python train.py --activation="squared_relu" --rope_fraction=1.0 --attn_scale=0.159 --decay_fraction=0.313 --decay_shape="linear" --final_lr_fraction=0.1 --doc_mask=true
Each number is 500 + 50 x the weight over its row's rms, rounded and kept within 0 to 999. Layers, rows and columns count from 0. Numbers have three digits each. The size before them is the row's rms in percent of the matrix's.

# q: layer 7 attention query, 384x384, rms 0.109, rows 34-63, columns 48-95
# k: layer 7 attention key, 384x384, rms 0.109, rows 34-63, columns 48-95
# v: layer 7 attention value, 384x384, rms 0.104, rows 0-29, columns 48-95
# o: layer 7 attention output (transposed), 384x384, rms 0.0997, rows 0-29, columns 48-95
q34 101:477420499447519444556546523550543485469566490498556498529475417503609490513529463478459496446500556509533528472495465464424515489513533458560482
k34 105:497424524440572437617530463446451570520538518521502518518490517447551489482526409416488580476474529438489457546438521510491510519539503483514512
q35 105:456441542571512549583562464626487516479494543495556524454552505462535470524534470459462459523439585502509538534446461522470516513433515560522506
k35 106:376538534533530549514586389549463543502471553472578522474590467516441479476499534512460470468515470470467538537511428470406470513381558527515443
q36 091:443473478460512487616413519460410425538486397462580507586566509428559512530445456457573531486532473500485483542433446525546535521460466555507486
k36 104:463480500503566491594461413467474372513529403452540509562461430482557416537433484515531554479514480487517482536405502499499528409488436514481481
q37 104:552529530478578545498482579505490426512553621556421540521523556406413525541467497545462496570504573566534495437483436430408511508516556544578618
k37 108:581498497466557365552461538476493580488532433531503520465534510578462515533495574573505486470514563534510543455495413453480512503487614604572601
q38 103:511519456516437496487491538491554497543402552452459493470434563520462572522468521518425477403423544610445517645542471460545499467518386489482578
k38 107:466480479544460544445537492465467524490441448436537376539478500492527507551493491519475465468508446628512461496487465452439419437463492530507558
q39 111:605430431498473449467483576504456428530478577398479558478463512472520540471494475479435427486556581558432521494528523493570555503422521558477521
k39 116:529439487426480558453470457502467430508521511465648507432529479527506512456507494538509477438503545534546496511505582611455496486509524397526591
q40 099:512534525472434516451561549533573551498487483593450530560534537513499474483422398442555427496562461432523452556528531532453512423522501469391432
k40 110:519581524418531566416530484563474542437490581485430463505452490493446556455526460458539472471501474506530406435531521514486465567561456456486498
q41 111:565573402604473458472492508479494453442557496503499401520555561479353502481535515393533496492504528510440388475611486495463473435529497525528369
k41 109:588506399479454492510483520466479339410575470534458482503527568538498494480520500442499505527569519501454480502575485335386573431463457463448537
q42 104:532464493442571515545559508520405498497483529428540497581476512436575492488449405493416549508514489479491536456601644602480432560483518554587498
k42 107:536540494462548438472528540485432503570576551416514503578549429520472471448469448518456547520551543489450516536518542583474509562537454498537495
q43 098:536431446530482421497360416524479512471460502470502482528498462484605452470444485497484553454422534490521564477588537435470554527585534553459535
k43 099:495489486463475488426461491517537469528448576470501491496562517562480376455415510468436527506453477403533547458520539450554521475491507478537424
q44 102:533553519506512562529458482524543485476524434457508552520457515577486430552543475530552492524485420468409459580452511566473470479391438458454512
k44 100:520537531508530484509493431480460489568491495430528454521387488545448477507528375496555497523539521508429479516513571518459534475506455507458472
q45 101:539538589492564452477442498544527577575420508514486494516408555472484487516489515546458445524538506482400494453474446504454393519531477497420486
k45 107:475571484425551574484432553571482489410476524542501431557561504564527550504482500504512457456519443542510472431485531510477426600497393512457512
q46 099:507512459508566561569453433457509484447446529577531446398511493469522466537512561511491523392536492569571557496435464493562491388469514414531526
k46 098:567516531540596559534482434510513479467445529572561428482520530496492549490482484473515583489552370495590535489478404523418431442524514431463548
q47 105:452568572399582541585580488604453487466540412580492615559460545468451524423529523443481454535504488494508511536462536436463487584449587498511467
k47 105:457482491448569465490553567445432566465526491526434604512498544417494568401430514496500474544450509516527598558441509541527440619414575568518505
q48 100:499587564493477465482562463566374456523513509450623445452507552494390555576452554495556501454431524560484507554361554509523446487483500482491573
k48 104:462567504529403501472492487520451422502538486485565511451514504564518531498421555464467516453493552546473521520494582485481461515448481452505574
q49 096:533539433574545514437436455495533510547487499502537472525472467502512517516473504454548483507470484557501541545421491448427557474573519504508419
k49 098:533521512500503452422532538381517583430484529504506513526519492570497482482531547453518485526515470478427449452533429460536429396438530501554353
q50 102:448475517539513452508499603391443483589514490499473469560546508445433523528486433566537496553510459442438524434421472525497518593556548394519510
k50 097:499425435469566395586481516409437499436521453449465512549485522577413519566438550609506441435498481547584540452397494550527434506611586506479539
q51 098:544407410486412538586474442538587523494540573471407469489398395535577470565456492506461550483417474471430532438553532519609531478507444442547489
k51 106:598487477479523512532453553558566461516518523454557424471398415506507463481486535469495532498394454420518443427495490430520548522445467490566462
q52 102:475451565377504458541555524538507487472490414409591646634520506522532490499498369484554566573490394401472614437517463532499510425451515516503546
k52 105:487445513442537423521582540482456445496534505403479540556464502522456494500538453457589538552420463465514501426455539565522473510510505512540515
q53 108:529527444468511503505531632503527552469449434442535493434582508501488561555497442448508566545526507473546524465459522472450480519505581463621436
k53 109:464463448414499495473604582524479573502554461455483485419591482566488542565515452418524527551578487468531509480442523466436462620525554484459506
q54 104:504434409592449497388489498532432543530520453477471503433500439549526470454477568493440496500520521429567439484610542475438557576611413562624477
k54 094:571416493557508428471526480436509571513486475412452605463461535600573499465532545554515495506575533495553497561540566400528485483574486508542429
q55 108:514492577451589504557514454488540553492569492512572453543435453572563393497388480541490424497515500414507544483493451498517563415498532583521469
k55 106:554547501419591567480551516510502480379519520472500463543431432504481498477497499548539459515465518505519536484478540486534595485507485585596438
q56 120:556371514464559466591513578477540552406431594507482458448531492483505462526462430491465489471484527523510518494469545466494523511491491528480572
k56 114:573469494468473506508580468487573517400455559508528394531473470461510464435447485472484511475503512450511454493545509411546459467513471583617554
q57 106:521502490550513487514509480489545442487426592498496510520366480556552473567517531484622530495506484467466509529458528497553498483510534533574522
k57 099:531535551497503473512522488530538493511465558496532389502446404460580518507468516518541535531457485485421558468536510513580531508518491470642541
q58 098:563498589378549537507418569532414483433435580440500552562518495507577475558540482572431490426498602623513549493458478483498540454435443563450622
k58 096:509490555375507523521504492602510493429499539547485512580586417503502442546540546527465539500473585473425481416378516501453526447569391493471561
q59 100:495336504508528502520459602535561577467530490431449538526604487585547453483471452422427488474548623523502516575513571377461490430448540478472594
k59 112:558465534481592465587546480473554460488560555438534489417449442549450345504490535465413491462481589457528489522529538358453524494577508521460530
q60 101:434484530384548517503557498476517516437536556465482496568515400515474506510498466449611515522438584527558546522492430430567604480540614471484505
k60 093:536469533476462468495551516463475577467495574434475478595542421495494458521431456496562477581435508482557568503464425472554545526542529535504484
q61 098:504517512444498473490459542468433464546510517454635482563553508390529565497539546474541519391481442597492501467469456584463574498447441540507548
k61 094:532487503478447543505501492467565456479532481413437537573544500489549469491579545470458480473401569513426552449488517511437573426480457446561531
q62 098:427486494485497530563465534475444492520514465483524510494511534552602481501518541486532508507490411504395597475495411553478527488538498474515473
k62 108:410521472505508500608451464497431471538553620455546510384577489459572549535533520442540498481452459524561499463534429475400518571586665502565531
q63 108:547444491479495542571406510495526498454516528490506502437448496524443454484462454478465502554409542507490518559533394463572516433568451506482585
k63 110:576412464460534492498377550545520527430465485494548473489529510516432434416454471571478488502378468508499479452488445495511446551458486492510584
v0 103:621474576481582380524462493530563491534545445479496437475480522536469487492493481456507529391511571571521478467536545552498512475440532512487487
o0 100:575475429501484580518558549569390443482462596402511524496502558383479577503470604428560562515537418513504542570442484405547557595482449487495493
v1 104:527571475458530444497416533458508410568580522459447465508436489497542456457691508480472565546459445485462515559573464488462491535498459534467460
o1 106:476439535475563481514576418463430557535448512493566487548584498551451483487457510475410526434496553612477431440426500428501497543455556522441579
v2 098:553609563472403419523550590466534572586405516426521491609413497492482472600551429487524413564421526469531499464479371509442604514526398607417492
o2 098:564400437466473551446488537485510472490559588506423460508470489451470538590442559417427425539468484515507446509492527398532503502533515458544577
v3 104:486604618497510542434464533454477418507511390500484530519441481484507485472484578499492467535507461372545409555577487425565455471494532409479464
o3 104:489438434442522564603539562440565570388544571505598493445524550499499488493494433435465491567497600446496427527471459559541462449579554560547547
v4 107:453521560470473627519485516418556534592448457476540425564550566495459561549413517448536478500416539499529532491496484367531568603435534459513522
o4 110:513523389474495526460494573456444492473469498462510515582560500430496531497480404425378557533482511538531440585450470512561486526564505463594450
v5 103:511511458441446445488408509413540603554454625533490518547502513464535457502554481447520383611475540563507450433487506500519472485511412424444452
o5 107:488558486471558513510596486529457485465546390466506425402497471495478493517497649490552575508463525480514525451416505480503460386461508531547516
v6 097:487610486448562441512482471526440444504537465498507528441591509483471522362410541524438562424553480553380549550469507555427560533464561503510452
o6 106:547510509475508544520531520518561510517505600491566564494476503553471579563568504520526470499480491436430373543445512553610439489474485540495455
v7 106:461595584459476533534365539543490557555540528512512474460482565452488482534459490589488482368497453538476578572519462531520587532504467505424545
o7 101:512537518483571457483461483511482444420549409471548489515533476382463476550543427486528499579467530585458514540560456547553473498470508538462464
v8 098:477366417526488562459464544451467508492538416524427504438465457466524547550634399516550545500532433477552608565497481506464491533445466497520459
o8 100:566504490475439456494499519473511463534609436505529504529493501448484464453503644463457489579499599549389421532496537529518580503502600546454477
v9 095:490378552465579502415479522452537536507526599471486456524586496548517519546456543522487428484511532542593543545546464593529521487480507487518470
o9 103:486528465448416486520542482472554462481543546538440485504478471476508470428498433549468504479428545496536475465515512583445471475564491452488555
v10 102:511515484512590527471596455488539557478392521509434491478448529490548541554494543483569485491461601504522476596528512534466511535474554445478572
o10 101:567478473544477529448523611454418481522556581489526478554555406480580416535554446559428455570424493539570576546481504498465386504517578491363519
v11 102:497481526436514649546576508465477563365511496508542550493403547515503491490437466598521468586413585497532404536446451503490491422462540540520484
o11 102:537430595549480429464466506512533516509397558516475435547537405572565514392531587413524501515524466594490435532562535544525518484473478545460528
v12 104:495526484573517617505500526533479523595561516451547478490612502532507440490461518522458464465544499511426493432553501416448500454516565531428510
o12 098:513450523522534524522521480456481495376516429514477537496552498448532573519563543496561524561476556551542410521508456403499536513409493458607514
v13 101:452507632535608531458591435532506500496530608510511506504539483480436479514342516580447555465497604505478517597513469545490505488428646493534541
o13 105:509479493501500506540522524432601536518437468510435583484525517517471534623600432480488534538504483586523470538519509475511545596564396473429602
v14 094:542541560507482536490393421548492455484451526491533503520495549529424489461433455560515472439527480611436586516505430531494488521492595522475508
o14 100:560443467483498495473465539469536535481550535432473422626526478573584530564495390437441449431421579479509496537448521563571465536493489495532457
v15 095:497468543526572506477437499555507445530492583644547502504493511475528421468439524544428530466507464510368552473511511536516418551401484532426448
o15 107:547475554466447597489522546478475613420550456438537518484609606499493446516490466464475547550449557486454511546499555523554466520469512500493534
v16 100:553419527493480584438530471481488410457517591480511433516426463558481538546545500608513413507529497453558451530450439443491379495580483407502586
o16 111:574420473431541468476421436531430521499427442493467424485492446480544468484497436473466528553588490540484476490571508555518522470547469490524444
v17 111:523510523446525365487515477519489454592492580474515518475438523575497454522555556520490469523437502506511408469549471534553407514513503394535498
o17 101:495575488440509552507495538481525566444479524450520611545514546432587468457402463450487496407552422533500515481535494478542561425543533551540517
v18 104:527466504544517479569488538471519600558492442533493490512578553471441606470374491547534485470445559554404591519486508516594625473495596527394508
o18 098:461502528474547504531535521507408472468476581447466468537467460508442605544522542447552542444464469515555465562454515520458493477391507468422497
v19 098:573510566570553497451472538472469541479495540486524477465506531548487446566515536489373487340452571478491542536463511465497441508495549509485534
o19 107:539518498477533538400515605515548544573438516607485562544536502465519493534523427506471584475541626434524461471551504518437502509554534476492535
v20 102:408424486522506489481555374592454520439482488560509510504481465448448511478407455542503554545570464437459645442469606470516465487618596537604485
o20 105:518570529577469504421463466500545587523482469506545581458480520539481533573523512419510615495378515508560459441524415533507616503458517408540407
v21 104:506472547579468494553514494488498570505517560528510533464576478463463464503493396479512465514449546528476521407461571524670523473540548550485573
o21 105:592465541502473422367417541476483504435470534546431494444394406505470411509472554555567534486450523516536520591455411532368543516497599543492396
v22 097:396421551516580567472534616495538358461535498506538492482486516595546481410555505462505525474525499437467466553422467499402474461496483578561568
o22 098:525456490497436508568420439513456502551527469489439571551524533462414526550501447383430471577498567517507603454510551489536451529478533506495508
v23 102:429499499498482545587542398483452448519422560514434496493462526510556412507511563481524452557449526456456575526566508463531458521517533495446469
o23 104:515570499487421455476545507573512484522478537482493477476436550495440474514460548568451442505512523517517423497488604427536530469456559452477507
v24 098:465455592477511399572618461519496498481466510483441616512547484494428486455525427516528582631509511472491554521549459485605557430532421526467590
o24 105:512462468457456501465443455558539478492511461514502440520470484548470530500476653518485526447556448487424461484491559592497447478499506557572497
v25 102:526468495430475453397516550424545467451450567521487465508384464567485555595554571541462430518532464480546464490463475535376439536552427518587564
o25 105:539432465531513551548547383575392557610478446557518471489461554406534447511491472437518549442550479516531516438520554520557448478473487451553553
v26 098:581589516491532561529540616595567489497488430425463511537497473526442505473495423560554485516462528486432530497615498463503523501526472397355471
o26 106:408560478543488300559449529494483489586537461428573532477514472487650522536526520498466430541431437423502418499500542380556499559516516518487555
v27 103:543466543553554451468428537423494488571430502511591432500419560513504512476455540587463587436487575575451568466479476536505463571505526465373533
o27 107:513564420466556558475525472456491535412466586603490558510516556410432514542516506519524392554543510440498448516527468466522518488463508567416463
v28 096:524478457539448530475511509516539496402334574552421466556514534523562515542554536582478434538532464525420518550434519536441476512557472569438553
o28 102:490540444562537595513532594520571579463445459478520488417494440578523486446442452393463448472479448579560476499505566504466525465406512508590505
v29 101:531454507498504561422588549567465546472527461460533444512481548507533453622512513515510498500423508409555537360521507554505434515467389604572508
o29 107:587426491440577557530426545501454492546474488492526468454498381455507522425512472564499465498659467506435533504571522449577534484565598459420480